Weights of a small GPT-style language model, trained from scratch on English Wikipedia: 14 layers, biases.
Each number is 500 + 40 x the weight over the matrix's rms, rounded and kept within 0 to 999. Layers, rows and columns count from 0. Numbers have three digits each.

# layer 8 MLP up, 512x256, rms 0.112, rows 191-245, columns 0-127
551550562411549465513552523505558569476457542549549546530498465478530524447478512524529564513487555537526473544416474543454488482529526565491478490457494492447527480464475515529560384517443558499412466485431520499465530537522492473527503562500456519485443569480620441484513485537414584509480559508487507481448501566547450561480499448513514517539516563616534472411520472494443519443480
502444480424513559544572507508547505511481502476450576464577517429495438476460549593495468559453527494457589497487527497523437508496489562495541432439518459532563494504455520552487483522442468558444506456521437493491494440469519519511456551487519503482465459507562516479433471439491471460497402458490456607509532461489452473501601456455480497522479553531432554505470456545501379502513
455479562451523449584543515516627597560496468449477526524557510503459478504500506515490456486475446489420502568547563548572514488499550430515493590502567451422519458453574554477548481465467488522515478526525442471493495487450508476474570494552476468529500495529460441496473479516474498472518467470549442503439500476559573471539546456483431538489512558544485474463581527492386568418620
506471515538495503462537495475505473495512506547457561511465490503544453549482483458509487444525461497557500499526456515484432508480535475493437555438435548478472511552525509483527525504466539430440518438508454458451541516524520498520514459530483496470562434513502506468447522569443546550489543478475542509511508536529503474547525535500452474515499533547510506470503472499470507531535
494485488379511502512468470501514562430477492483548508442536475551499525504676614544565542472553491581515503447481475502517546400456527452482524508422490447486550492502504594413500439465492463512514504391556552503493541560522493530588497447545416499536446511505524468470489540480550511499475399474527516479490512605465505518498526516466601506570470539432473497485445527501514495507462
481399534441491544552415488515476470501538499481505496574464451531491513522538524450562476510512568416499464475482432510449553526511568530434514462515474526576480484489508550391527494563514495527493498519520523493520534491572509567448489425526489425609677539567587506532487558572423518530480533540536397447483587549424466520517468529523500506552512506533536488458562458496598493490421
477486522537483460562449499487559440509443488551485492488547550526505498488491526454492505488501496495523561470564430492513512558534501523431539508463500504523638536536446476468520571502517530475481569518469554470481569422483511431486512478488464435500437506519558442460482516457493521534512496534503488470557577492522617456491489494507513537576485479511499527490519469476506523479508
479491487439450511487537497521504571455561546437577476479510494469496547498457503469487508436567534424396474514485442510468475527505441514479509476514479621469478493481508557526484416499439537505552520552510449556585492567471524518575526513528495520471470548531470535462499485539555539435455575567482434505509548541490493478558442524430546456519514542474538522477466461532420503473454
476443460473484523494487499456503482526511484422555444505543435519459510582486559481522570484439481552520450497513504526511435580513511468548523471437546524545540506437516457454449471572471517554508526489535518536438478499542482508511458493612442517430478526485511582568565477555531467481422579584460487499492485553507493512541529523419577479556488482533484503486504429489560553471523
530516472431539437502488472506469520502403466438548493478534520445456521533421534584480442528498541533545561509504399509498475533557487557576548561458498539514463489503519574514500464472527521543551475472484410458474552481526608518525525472617500534536509425488467484541534485463577538458496519477528441488475522501459503488466514477504458465466507546491527544434486472569439507488466
599503547507517438449522521408467525447512485488499513507519455493545489512458585450402445555434508510496487475522478540531513467486457482521513500561499499527478561420451541428491520471533499489430424446448523451499506474523524508424477509585496488584526509532478477525454554514482516470511522496472449508566455492543545479508531473518493469513467498549527416544556517484485511455522
497520519525544507505546512459483436542476504552531491507518536471495497507463491481510468378484485509478500491528476493540564462578442486513479456491523489493491496463473521578449433561502517500546486540555522520449522556455498489553499464502581470452505481467470441474494485593495523537466519504438512466481493535536480496474477561470531502516504525462484495500491508485491488514453
565542454472429490481509482613446573551430422534574514543525504527559522493445560493542534423545522532435500472538525517464577541441491468495441488456506474478419454494483598489509553455464518532492546456469529468493453497528540533533518499536569484493470461516534470444516504496454551484459454527571491436512470573508513476560504617516472577566458488509474552578579508467477481371527
506489486477518561524600464448549558487506418438460562444465514478444506507539514490482494479421542563436566564493577489477514439539503525495563511528517638473466478482507561540466463462467504525432470557458448582548503491591498457478470453479538471454468541543431553463510475494571507521495491461490529397576506490528498500468524507484502521473462467514489501514428613504510571570482
482428473464520489516532490546519474540504439508466526483471417479475557502491512522512569491470554458465476533492428539516481572467498488562504533468450492533467605462513535515456461474540603510495433495451545461526453517477479512553523415545554465499476496504491566518514489495512498523481533487494475415459490500501594491496543487532485484513474504486503454512481510444551523588495
568512503444460498449499503486579469489497547525526459455560508485531550449443574480515490491500520467474539529563509475526472465514511416484553471445471449568495520425558488573475528481495558459537488461527469485516514515511521520520445508578516509471470557478499519475458491480479463537521446457488486481520454496517550487490507512475554510493506565528448521515577559418483493536515
501509486476470473490433558376522597496552433547575539447494482449517472485450505421441494459453455490473514476547479462456524412490504535501512500460502585468426439441513520591498437468495572519514512513521490514506520507569537469497502488507504532481545523550475506479428508566578622474518489489456474530536573482473479464485455540498459536469494493508539501433464535558568430527515
542527497492491490467566527451459519507473551431533474514425525491516490510537462568464490501518451532534544498505506501501458530522556448516398470500553507547543463457471536525491497491546508464542526511468497443468471556561498512488495551610539550521479497483512513515493512454488438518502549460434474458500499507437474500540466570482518455571447490547525469489458521481512511525418
508483587455554510571523478429605498552510514493579441519518456584492544537485509498427391523530455485417572530504548526558485515408541493537511465505444492476464554513510488512573499464518536426511401533468526492512423506454473571450495509532515521493502520513458520522517499471585450491466510469487474511471422469472490520493521499489484556477561458466565494496529568583506510531490
468490550531501471483519488545585463475493547532483529512476473504487509467493525568512533491487503511477571440498554511485452514535513471503437500459485510486515520421482549575552491492534522423532476465499541535498545525509477500507505487472511487520461505457470495437538445513485490484459459492504503471488455493567475512530470526457454523531519578548527491525515447510476496443433
470464453516465519478475415525457501503454486534469519495537523505512440480471573483563501516450509479543498515544507487499503480469506509517575493607514541432419507449505555485503537477564503565489568529524491501477474488603488480425500472566550478522499519478545469494449432551476547464422485494478574605564484487499524505519508436591495445493430545509492486550529559480515538537518
517432443482552556470497545548463478504508511467439508469498548514456481511538530564507524517524491479453415447496526566473547479456505525501487511525559586506505519503564531599433446518389564587442395560489476444494492500521482386552479467511506457483552517572522491499559519491489476464505516418574513463639491519450494522455544510475512475558455561488543508494522480497583523502533
481480549471489563524467531562534534516517532524438531466452531475475509450532491509546536527505532560499463530569519504522518475468508526578537486457525461572494490506549566541497504491516517503495532459476479464521500511508475496535530462449517472528494532486490504554493486549521504581482507506447490469521476534443469531483430514491541539529487526493487525504538541473442544458418
491536554476502467507441549492578490517492526517456515578480536554460462484477549532543466487484482431457479437450470504478458453403415468487490466544561500495521557494490470490486554487530548496438521524493537526509475557528489503531442527478544545504444561572527483467481509506489396553417544483568474465451490462501497457479471506518535477488410438533512510484477548531442563537481
448467510419585556558481574467583550570466461448545569525488508431429361485479525469500537534514510450497463531499524492445551558441482519469482513525505529557453478525464521496440469492466470480430385502535530468470517546525465538504480506503470472575527591530436501575468483536583498585543428638544444548469554514484440479465549542449525468480486474520473513522533444495553503456509
557472513424500499467495568412535532563487456498440522477478473527485472441443473510489515456500500436519531475483541539479460488471424509486572500494542527449509569533479502514513492446457483504506530517500518491528520475524511512450484542455476443501457508551437489437505512554489500510435456560600502572449523439513506493520478431521491501528477561522485516492494479527461532533520
462475530464479473537551530481539446469477539498542549528540432479545528515558485467504386409491504547432514489459487509464512526558529439493511581522482515531455558473471500552506469503537478505534567517480531468613505524550495500438503506565511483525506482452480531432471512491534559435523467436528518562539526472577437457520457561504494545499537519497539452531532459548464484453538
427521475531485505475479514551546437454477531573519513514538511561434491494456516538471499467505552552523515488498463528457538482490435494480488506436478507451489421491494504492527461446478562562485597564503492504520509569535554444615452485489556557425471533502501592516526498501522478502503465522527545469483565505484465476512470501543535476516532504511569466413512488560491477440458
463568496439548574449505531501554485406480492458435451473455556523483513575462539454510431504475523544519472558558533449501547497531483489496553486490495498554553494534510403518503498534473516474523484524564508438480486496557494522453523499423536487430440440542441490563558527480470516461518466511538545515507470522522528481515465511509495557526517504478421540454503454572542462486500
523464498466474534535467511470480538562499542436523525458513472550481448485472528484541504533500556540451452525457566523565450534510519534505527528534509547531500481553525549559460480483510497551501401527476470528480558540563476553481468505549523504516507441486467523498520504508516530518504446553549518531533478545497604483532506483487560497521489474441543486484508500568492486472486
506483439503452551493556555539505426553445453494473520472412451479465520535509502498501549462471497513500473495481512434517525454519514483474498520552438548527523496461482503504544425481546508435525435389533482509552508509481479465470464431577530488566458529544468482531553510543562457507525503565516427563476535530567515579487505462502475558501579482477501531507481491486508486436508
446487515495490493371453560571515506477498509497546487505478489533561465450513519547506436526477536478545482497478558505508539563550522568552471455459541463469499447498453428541416530429443517521535487467480549582426523564412484534512542489490552448443480451512486434475557423436500541515489490524454552485459518517543540534510481573508532505537432498541485483484579565516541512438407
613508504604482514494532460633446543500430594543554499496494503455539488450520502534607528514503502600485390460604471520570463529489482524575448428586529408541489508441453487534429487508427518546489336591522516414562558549486587475479526483564523452492455507485476427400463517483421554458416394529512407546476483545465541510468466476472500487459464557512548450455525489494537470511472
488453481454503501454500508506534483547530524548492492493542481538514484461532536499485481476477480436557550502490478535506519545513502483467502455442485521494496478496511520476499495480450510518527490483478472512480509551521419520513550476518537505517490497525462555500514527475477479504458480489508524491504524453480493503557484552513467546549493529511573453510480463463473444515469
540504530470537444436535479575536562497506551618510512465565519435535546464490531492511493614545514481494515514478527467552418498457520522557459446542525501506559450480433503493479466516484472549536458520534499452439416550502461513493499461520509495419483572471509466491434498504489493481527574509447470437526508611562500534587513555495542430534457538469459487434569464624525497475486
550494552510543490537397470501457513526495556533533546565542530518489510495537522462451479492472523522536508557530503532467426463486533516457531534491534512491537491516493450537527487466446437578540481545519540456517541457608485481484549474526440494438533514522488467552516454502483489507458506506488531507616576505484506463473466450515487408515520516525544512468530493445498508424519
504480540495475467538491490505474484512518490479478511448495465497539482540492487514501485476527490556482488488521465475497472454490485500504472492534485527454487505521502504451498510538536493522469513488478495512505470493515519518496513515531480498510507527574570465503465507521538514495480519524474479494506553527510475475522476552520502466443512440509513429447471494483479535454443
504483508476560548474457492464428496467500502431514511419497469462573464532503511476502527489407524475504465488566488484514447478523470503525479494522426458533488543474524462465515463453478463462493583470523516473487489517513522533487517466539454523549555517488556483478417449425421501484481472505514507495527469508522571454503501506539479459468457577488461602466530532500583502505509
486538455497421520435512505500492491519522468532479475540538448542510552522466472554431484497511484484538517515491536462485471509552493550504557485456418495426492498452546526512467519462523561433489521483535523482418453524499459582522507490548545523489597512482484457500510506490503384473483553534579462482506463512429516409467502484486468469491474516508472526507539541499452484525376
519506508481464501547510518464492498445512508520526514504551408494516434562489499499508509477526458500544463483457489453501504501394552534473460489474383537475514537454446524505523498536534546540471510457528515499578505515528489478467521520540519503544528535462516517466451543479433437469485478488529517466520618442476517508533509513460565491520517486478511484475487499465444425456504
488434467480485563524540513428544620512513482494476488406593548486472513497424503530564500527510461458417524532469524417556541489526554512545536519511470555438519511493498523501490484540431469602450424511440512499490525441527544463515577505548535504541507489543568478551514555467483470414478516463562476485543538573520530464484544461469501518505503442550515453490507526519509462455454
543463510421520555468438486542520521618551425473503373517493426539497520497551532585443439502461546454507524506519524503506507483583533500549495515455489570483489432496470511490474511483477469516505488495588579513447437546545489486443540567463471458520518547477452490466481518564565451471484440500478478505488452536474549543517485506510560456406471475530464448454448514469536528435526
494489441478562523538503572484463508495514589438452497455489457400526473499500471510458488516558560465528484488474530419555508416533494515417544453490467534529553449527453434440501479559434562517456464453474489468458459550495573533537493573465555509560564523522611558538523512656447429517503566532551384412497437503426484500558563562481468391544486502470575486520569545506507508460517
475514513462567507478487491451500521489549506481440530470512526568523546490504498560428478528540523459484503574455548429484466492513425491542545485507462517479473460578495451576549466467469543546502526425501459509508582502426459446430503545498448525418480572537473421498460494401544521480548481438459479436480549513491511511501468575388516461462469457537530546459546558569529488496506
474448539503461499497531514513488541492419552483585516507514482442500497528494483530538557520462545462452506523451528429589493464549526447550491588468486438517550469489503477484521461511565515487482529470477430559466494555519542563507520468553516488517592506530477505524485539490550474448513496555537531482508454493507499480468517443515497468504450427490495515443463494415457483550485
485497473523483454480515506516417467542473430551556484503581499503508506488437484508426514503501487519490575441547530431620487518475480536522555476528551547526509521553485479463545502458544424554538439512533489436538530499462511586531525458466498497485527467508513503457454518518495512564498495484487413547443550619425451478503488519527522492505498410563494477474552561552441423466520
481530490506502487486483527553491440483489570437468544457485455429569487467505493491499500583394504484494481529546558517441519544489499521475599526548502498530497470395428522535504537527471432487480475525531559447356512502430543542570540524501537511499447443478628449532582486542456531507451530507504450499478531457484480493500486591449564473520516544462421570456500459528520526476495
502536421474468501456485584458532507532502451496471481468559425450506500463467514405583514495550457570451419550477561494487448470499513511505453521526475454535587575517528558480480542437459540462504535507437520472492482485450451519454548486462482608529465511536476447531427524552524514439502522473492437524417503474513478451475468418460498475479531437425510481481454442499483565517453
497494491429508473475530543483488504520587553501478541519481463486571539435489527528494476502459437490515504510437483479481564485483445540525523545501550475501457494505483458577567462498502521493463528543543469467490561570554533474539549506524510494432485553474579510503542445473561465479499501495537485544513530505489525454461546535534544508460593517495424501463500492473463510534491
525473522475507474583486535461494606451437535486464499484437461481535515452539591438460440552508523587421510510457542532568451493409485490446473458486444463516510495444459524461469545458401579489479459486413534512464541485487498451535486501533471503497512460567498529413447476552440474462453538531537440450512473563482500492555462563517450472478523507484539547493431487503493525477461
545587454415501534464511446496450471543447489445547485529495420432436566573510544494513442506585532476526586498544382478457507439403526542529559439570550532451481526572463570513509469506459484506456441564517573511475504554499499529524443563484474458503505497502503483465457496539459511484481506447451539508532503458519483483531551548435501528546577555472453545504414558478438526518560
521490437446460442464518502405445536523462445535542483551473522374544494553469522564497485503487490556481543561495500483470475516489442627538544441523449459506558537488455504494527548517518540465564471540498564367437506534522545527560387535479478501419471528483549433442569511458535527532455487417547564532468511454482432477425555451451527496556593505579458427492503538513527553501498
488518497449486498456579442515479458543613556513456447464485426516560584514529526503476411476588467543493553439447501459495486518470418501460535533567512512462491569555454505628423477448512485564443424574580545492506482529500445570523430427498474518432401556516478489592487518501467431590467602420455518487541539440488554538510553546509493515521478499484560499470509532511500475434552
476450496488468588458528530490478487503527445443480487574516483495522462528553497528527532538575543513492534509470508504535344513515408499438527474527484569498544514495573535521492492437507497548493474488566510502445508550561405531447465492507463486481418563553360552458418379571436397484486516472481533538432490481516546482535511477504527501527520507460440530491545430521534512537468
443449479511490541483538461549532546481516495442498459545509565549524518446497529426511477451486436496536520581489517495495533482492494475503509537476533533536470558462499485493537535501480492528520497445467523523437524522488452508493497499518473486533489537484492466566501556471457474507532487498524525472487515498425525496513506530484493553436502521491525480536484559528501492466485
# layer 8 MLP down (transposed), 512x256, rms 0.0998, rows 191-244, columns 0-127
500603541499447504514489567550520512467547516549513484528489530519437483484478499496490536438425515464466462512470525529441490505510529524557477470499485507488505502556536487497473505479509521531509461467478473575533524501508445440550415573445480434471551512519456507533569486449388471527463479581486480482492468475464460407500583602499565517476539502528457517536510595547507450505574
490435445496428556534532492493537557455408510524553490521535534482528608548503516524522534436447504497441540499560566504580503491536533527514543506506471473476509544459499492532557484552380489443467559508521464443487500498475494535480534483440546583461444497451474544515416417475608414550500546572475450470460490566453476507475488443506455485515541561536560482534518583485459442515469
471444540529424526511423483490461485538555500504490516498512487470508479507494460511577474512449470409408438428550474507556522481535504406462497507532481521504533485512468433498531454523523498512520504431467511459550621503492539538629494503530455497449598451525547433511533549503542471459513538533499491576466560480459572433475548563500413416587506476477515569413492537509466467486514
502527514502475533517480480492498485498480477479473556503478531490496543510552510509525501523492505461479515491490501505484477515488522567515539462490538496526530447507527522531537554442572511538482523442534491494509474525531540490520445493457548494431447472514474471510532518461516447497554490497468590538443518449464468501479557494505477526515492447529459520453493476549505518481479
439438477455488443560475478525542542433507586505527425456492534470557519551470436504530489544507575517412493576467483501458476520449518543525487550484522468518468578446561487517536494507481536467565465534555461576551487513584532552433479484522514556503458478533473529641518545494552485510454497585483498492552490541493486504439498476477592517498498486504476500489556467449500464525514
457515410495526448528508533497503468310456583460482494447496475454606514533523546449493547446557548413461498440439536536522520615500579446485591446484542470547450460516518547456411474496515523493475465483552521528457578490476517446457482483467503462502503631355503484413531538467486414450515506528589398476484543380468531580483509586536505493437497527503558491474492488529513519490486
531490569521473474548489499493494506494539436447497530466586536486458529477516462551486563502497494494452461473475512493473450508449512516525484493462514479491492491480495535488495494501646454523539504469499410513468487517490574491491463480450463531454508554527505507537521478505483524516502452443521500507450412536462464510521577493490529426498463501481567487510473531510470477520512
444571472493427510491520546482471466523481601462445537501485513482477485550547512515601526499506477568484483482506549423470489470440504414477526570505494484528474504506533445485396523540501545555489521506510489484454496572538443519507574565489465495464389504502574471517493501524495397489463491563544550480525516499590561481502520524575432509579535594471462553595529498443500493460510
490457420487526486554505551505560533438516493447478426511528498515496506572491483505553462472447546477456511529534588497560501511489534486576495471460495508505466426462486501504532544494540518532549543492516436555480538493476436515498444499481473489442504492474493525497461477598501420537461489520491458499554501645440533470495531510447537536546504597560494549541493488464506542495473
550523488480470512489483514497500576457493512550519543524499454431492465408573532420486499481555504511462473481500489466491504506511514594489518483511497513471466477576409553486486540480544493540494482448500540473522450534485516501554500502475469522521515463538516509478520520428503509488474520577468480537510502490499523466522530532544491439559442473539539461485563582562446463538537
475492483467491492519481551523500547566536490525492502509419529481505532385521552562478528540499531439485551531519421484501470485493457499529587483487559515462552544563533569514556480536548527546527483519576504514502513508461504516483588497467502571525493516540523481483529535436504465575486535515446579559505500490495529487476468501557542489550473482428499475442521504516454489510497
395496521426507500460552466534520532502537533484440440521423455504509515533533507488526452498477462487529494525454543484481485529493483504520491528443500525479479550489530489494536474451514494502564497400463513513475469483520518540514529503562482509507557499514451510502488512472531480539497514537569510535545534553547476512531483496465512495477506488508544446495481486462500469507510
517551480547470436516483519503493405542525495542528564535540501489443511466491573556559549520504483533535505546477518504541527499480503526562532581508533396477465470473492507542456515461468498454558524479406481523503492553536478504516471437492427522486524519479390483555492475482489480526517483486442529457501530520544545505468544553436603547488520526544479549496499508502529531537555
497471509443417410629449526425525459476465444480581572487552539472493528614470477662523483490501513476540466512561494516438421396487567509532512444473494555513494548384566539502584444476478514480580484476511522453443479525485487538493459446564491522433484504473504485475527506516489497427512594522497516508546582556436486397489524549502510500479484618481522572484565519421470529528572
520502521501474511504476456548488554458556526510501486479474482474457614524625473479440481504492434540419514556477511419520485520503506503518509506474517512480536512495505481503466456528455447508550522467533513530429477519464509487500506445498489548524477452471515527512539499511522505557475529490537471509511569590460461479470512479418508540543499510531496535574513443482507479503526
472578594491498468457434503512493533473493520493494540501545514543445555453543467492545456490455457504450506470513527445529471520468526498523536468464456526560553442530515460542552439478463562449479611523465498464507495486534489543440441545531505512520485512486532483537518530492476466551489518524497410476482495569507534497556540521537527452562475442538503560551538495430468536488503
474520461485455462476487508512552541465541432518490517531497468437464455495483507419517548556493513514441545453424486494472446508464439518480481449530576536548520460506553446612474473468511502506504465504511511486439519543531465531526479480533470497419387451474536559546544526479570593486462466527509528511535445474476504486518541476499507504502470494518547470476490548493508521496457
498477455459545465511496527537508559475553529500561511524540604547505538459494550549507524541491486494490465498431509545535435470478495483515472523497489497529502496504489472481485462524527541521555477463500506541533495518447491507474531543486515447512496478518464488480513550512511508464434546524544510522516512495525467515512478455487550515560457560499485519439485435506478484466471
513563526475431517477537468510455552542505481496480482508575503547581426534575450449546480477433455442517407500544534473517493517568522595509491567489522510531479522492476496468468496412465531528434526488485519418522506435506511514465510514436457498487462501537521455472493486422488551537461499490499495538548517550400428537429530542471487485511501535485459440514483481415496467451429
535485529484450516516490499482565489551437442530461553502498533468485455533485447514482560523501511497509532500532543459484527559509464508476485484527497541522501480443523462509439461479499450479527494510492518435490538438543548421488508472486516463560541497559487557527491496478479520541541522441499405477491490475463524429493469494465483437496520421500490525471485493457529503484508
490480513518488497505464458457467515526478517538442448535484529540585459368469537516521523464507482460477550482511518502554546473466480474487482428543491353480426509472444527438528571494533480514586533445451545473500453456557448464498488587484443537462440551504514526519497540512436522591491517473504567542511482428494476526504482493557484492532469555583561547480503463453476484449424
540498525492517524587467497466494520527484491467497485504476499480591515455440515481624463380507543542541432564536429478510473453542534483502444448516391537497498445461502470518480583449515518462472542590536506474542516469536528493447470567539480501523473492557458490571515524488498413527462540395522547517509503510488428521469442497514437470502535494485482457519494514486483502489467
511525468481541491547533493485460486529517430499478459477543532503491556524520528492484572512497546538536518465509537487529531495444526500519471468517491466433519518568465473447545520497508492499496495493563469489508515507485464489545511484465476523480552487490504497498604527443485544513445546480505528508510518503478486545522555522440470511522574454508448500574484534492513542565566
460451482544536543439516482467503533515547507506457440573481477566544521498515480472519523475482522468490466473585597522436496495534501492467494527481604422562484552488520501476576485443582487451511544471486479463466527502504500501547502503542495465491449448511484495543506447454532484535537533495589555476509500425511495498451519477500461453475513505451494469530506469476510441533519
585505489451533526547479490544452521514419577554515523518462583479524430506398522507459488524479478470478611427568441428436589454429501485493506434455501411546518459576523586467515553510500417523535531427422474450397513542560510472564456522533524502486464488543457605506545495530517465457551464504543605517496507487519593540469458552537541481542377461597446422483509488522549464525536
538483489539516473463465511518469506500462545491528536476383503462520459506539423522510534453492514487525484492526509519527476515528492466426546502520502416450455485473467460519533509495545461475575503488527494506457475537530477528500512482478451459472520522536462518492456468509523483471503513568487523468506446536532549504520469467513529492493440518503508506491423525483527497488506
482542451539531473534483519544483562473531489530553493473437497463491596493580515490507483483498456499521538481496499467515483480550525523452516500497529444490545412554475476487508482466519485484560487479457503514524501487463534499473542524501496576507459430518499477536488477518472491580503467511482483466514444465407464464464485454473470556469395453450457559538530516524532497495517
457486499485552484483528559441535580489463563564488540566476487514465535523552491517511598537504503542463446482544561562510426462611474490515485492480481460483467456486501545548458566551519588535424500485443552537502459527524537498410534463547508391425488440504519438498535516465544586529538449441449513437492465495527482545454495522480509557480443561500539414478499402436480495453463
483495434481509451473486406542521588530435520492473540491556572517453492516480460519602532511518481399530555407422556533543520503472473523561519434350443490512626431538473467485514515502532564431507569399492470436548480485471478554520552436575472506425523476505473442524485427528487499505498454490499522503562378524459535556496525498480528516487516461503502423535559452575454513536553
533520505499523479548477528522582534485544545513469459481544627534534470517559487436537526516536466596534496518454528392552528550502520539456566653458472481501504457531520419541550562388455459480511519501544504515496533533491533550562532565480508542438438492536442560541445502517602472516476485569523521574514475501425503497483589477433523537465448487520505509499528457502545481536556
553514505486492529556434458511527514522488468548470451503527516457576489572471475492458545413505447478494524471448532518483465534491502531517522456568403505444457476510509434470527440494492502586489518470529602540544531509571494481427523550477524509502542464490420464591503504530550582550560516511477529499514466541519537517516538590502491505471564488487517464472419553553518501480553
547477546486481492579447545436507480488475496483526509519467464513440499579575523542444544529550553524501448520495509487480529439516541422463492536466526557430499573419416475477485521488501481428452450449558491515514455442523460528524527509535519516481550581463508533500459501496488447449491504530476489466473499545517533470574507446537478536516528458520562590516468464581490490509464
410548336489438615500512532521467528534572523509499514473412498484456481510453462517562569459518536442541438444480525486502551487546530528449478452521525463510544569466525551428432507493396497557546477475504566470522478483549563498505511439474583430495533501500448422543469440505448614578500489509601564482480467390468492427527575522483546545464592406541510540479487512545476506533594
525508499538496524498475466453545475507457524518499509515450542536448528424544489534524520506472509489499485507456571487497533531554458538485503509490487501477502466484497469522504480528556498499497536518486515495452543522510483479521490525448543478455519484467491503539489520480539528505506497498513522492510494460502510516449500471516518516485507485527529523549505457490509437505498
448526496512507446443478498535553461393524438529503548527578604477553496487555395494483433538435422505563530445557494504519502517496488533479399474521567561426499452525507507507495496510510494480540465470497490560531489478529526505453510474495526472520542459479512506552516499489512548543468511519524379536488506495451520528416519423522482513546497538496559453467597486498527496503561
478503417522516547492464528474459531510471523446483465457441533543480545501474519481466517448471513504449559438433477489511556488468471522492439449479541505469504498475548467508525499476543570500474485539537533437425513463460502470447539490511520522521479523410540473529456513493498444563488553472491517502499522543473493503520572555473528537443594512459446533441445411482441499565500
513514494501511484488525470492511480512483473480519485485515548519456512522569534505487479531492527500489485535465468526491508483538501528512520535552524477498511494519491454514542495514537494469467551531538490504512526491518496497506487472471543450510478526524507516478524525525534479536492540489499533510475472473487526567490511476499504494479514531501488479489524505523497523531493
518459536449519447519442509497521564449534581492493469473489518524593529550480504491502501559544474429504441477475442474513458499459515520467505451489504521501527481516482454528469503490549510500510524529505499480451615497494497521493508494539482545465531450477530503493492562508488432538441554464481599416467510544520517502486530523495483463469493519496506437472512525490475518560523
483500477476522463448577489527490458501452467506506503596549465548495443461499475488466518419496508476531457470502422522492479432488530558519468506570509456418542464500492496518425458509556543496524466466510521554516533545464558518549486530491476543556478472529503528552467528565466506504430495516576500555507426494449501527499537536515479493487531596536464441503515516467489535475516
476495518528521541476506504521471487500556465533482462503485516485472533509504529494501564499450497476474561518513511474514490495519455498521495500529564522485512514499465488512515510524530503479453551529515578496464509510475473504499564477472510452482490514520489503471515492494520486488498488517523523506513459518520495510516474470551532520585491534510457493525489486510477511539520
538499458534566482497488484516516508457470492471506545428476542507447469498506463486501551482475452484497496485421460508474500472523469462568455493467470515484519461539480516542480462495526505444501588543525517546491447450479550499496445501438481551483465482436530505477489461508555541460471477499520471492500473492545531498435500520478511579457470534488447402496507537511506557581500
556501533479462497529419479574465460519447447480475496504470454441510599441476489523551535515511513447498509495605519494479470468485541566524431437469529513496496518469463484456578501523467519464487506521548492569457469552514505539473473540526473556552502504462430511512583487503538488500516528522505474459505497452536527426499489527559486439472471465499501460482506508459490493498590
557534480493507549555571494495540465399464504483465519549438455466445427511536523516552492500490470417478451436440488540519470520479474519520488497454489501450500542440542460486447484413422589495533518457476487508459435480456476532507495473596422544512548536539548491521505602482440527474413601543541487521492510516449496382583552531512433519486476519492552553487536531444519454493512
480504535490476506464500508485570535501510497502490439530457447488474536512487488493513506499495532483544602536443509430476451465493497550519477513519501539499527545530527459452465477459422528521479486553463487477526518512502527552520499462521526549482492465514493528570516528516524562520479468545569506566565476480579539488481506502474482455491462504513514442479539523495472472490574
526552548502572561442551544558520513509522508541538423456436506533486475581515465587581441440553440503525506468562583520454557528492490528483427536440503495537459532453542503491491544507509539486482440495490516565503458544558501465477553553483493437486484519501503438495549620471446582471469545469468515454472521496405563449516554472497458479460557490526507544532502517527483499482472
428429539517412512514491510555559524422467529551444455435557447501480549511522536498473542480503566546424410518485464449501459574486464527464527494489477478399525504482562518550530539564393513500533493503565499460536483505427432492509509491564590445544519439464483502515548525527431447486571604441608439524544519552481599460605447495534555551532459481487553511464489517531528514530480
471531589557446484549494459445553538528507506456478455520456536520583532573511494570448461483505441414525528534586481533528529480536573468463539444474549497536498477418525466483484585516500411463526543508435523480541569505520529458478419553410472397483497477401445454482461575529597524513536586536485500453411525621491467454481508555474559497510556414489608486466441441464555537525478
480509414451524502464519450514551559525486472496480467567622455428553471453465537500557467453476464523567476538549508576455503580536544442473490559538593471502517524516489441409455551436657499480493568471490541461549602466467528480453487400528470543526438476519481532465498505515466575504492517439596497474499550502503550554474516465426487373489462592481492482479441506513559591455535
548531397504463493494545505459523534521506504477493528515480521485489440552535476512553491458485522504534578579537486480497499508505517432501524503474499507481451544514451499459505513555460463499500508435464624491460447488470553460486448527456473533556518582473554514520498472520550530605498499500466495474483559489532439481508538504553491402527487530480501541533506491469516497490506
371506545395526507504507489522492492572459553531569617490503548506578427550499435405530515507523486436456524435494380478426584492510504570489505509510525471506492503532500502489556465509510528560473536468553457499511503489473511539568456447524506482539450483487512533449505476569571459539549502605559487538530550468455493504507434479519491446502536549494398548521455442507564583496530
462489486487497490544448549423594507525488516561568585464542498532470543478584480504536551507475513473465491466474546496524522472430505524546490471496546530459537404489513495570453446488419515493517529500565501558498442540537478523473425438494515535526504469531471454551465480516519552459542512517447478466534457547512549532490496393492550418471441509497542491601508457496552464505469
527444409476480469560481478453546591488509544524450506501494458537507523481510416484608482468435507503466478423500472521474551572444535517544517430587508486512519492379514521486479610479452471400494462529478458487483492507531512475512473457472535424460471546532513527450502501392509512473511506454489538481514514515506558566532525528476489545491511475523483531590470491478498476432490
568546475428539588505503469488514483507555444427401524482443604478509465555536608505472452526459397484453464509450622476583405560531417493446508535472542525457432481443541528505496424518410382482510460451508503475457555588434445447495579516536527477494411504536437504532486454553475541491507428397546437469509374487548421494598397490441519589516600409542521537519460579477465641517382
432452540457533554466451450507528553496500481426464605439519484534474564531460509483485548545501477538402505482462435494421419456520517499440569582543512495446492506508488478485461484473502500455493553490458504446566516513453563548466517479473517533506536499503422537476500564491586467497463462460475417416577446488510486428446514528516525411537470474534649443474498501490482571479480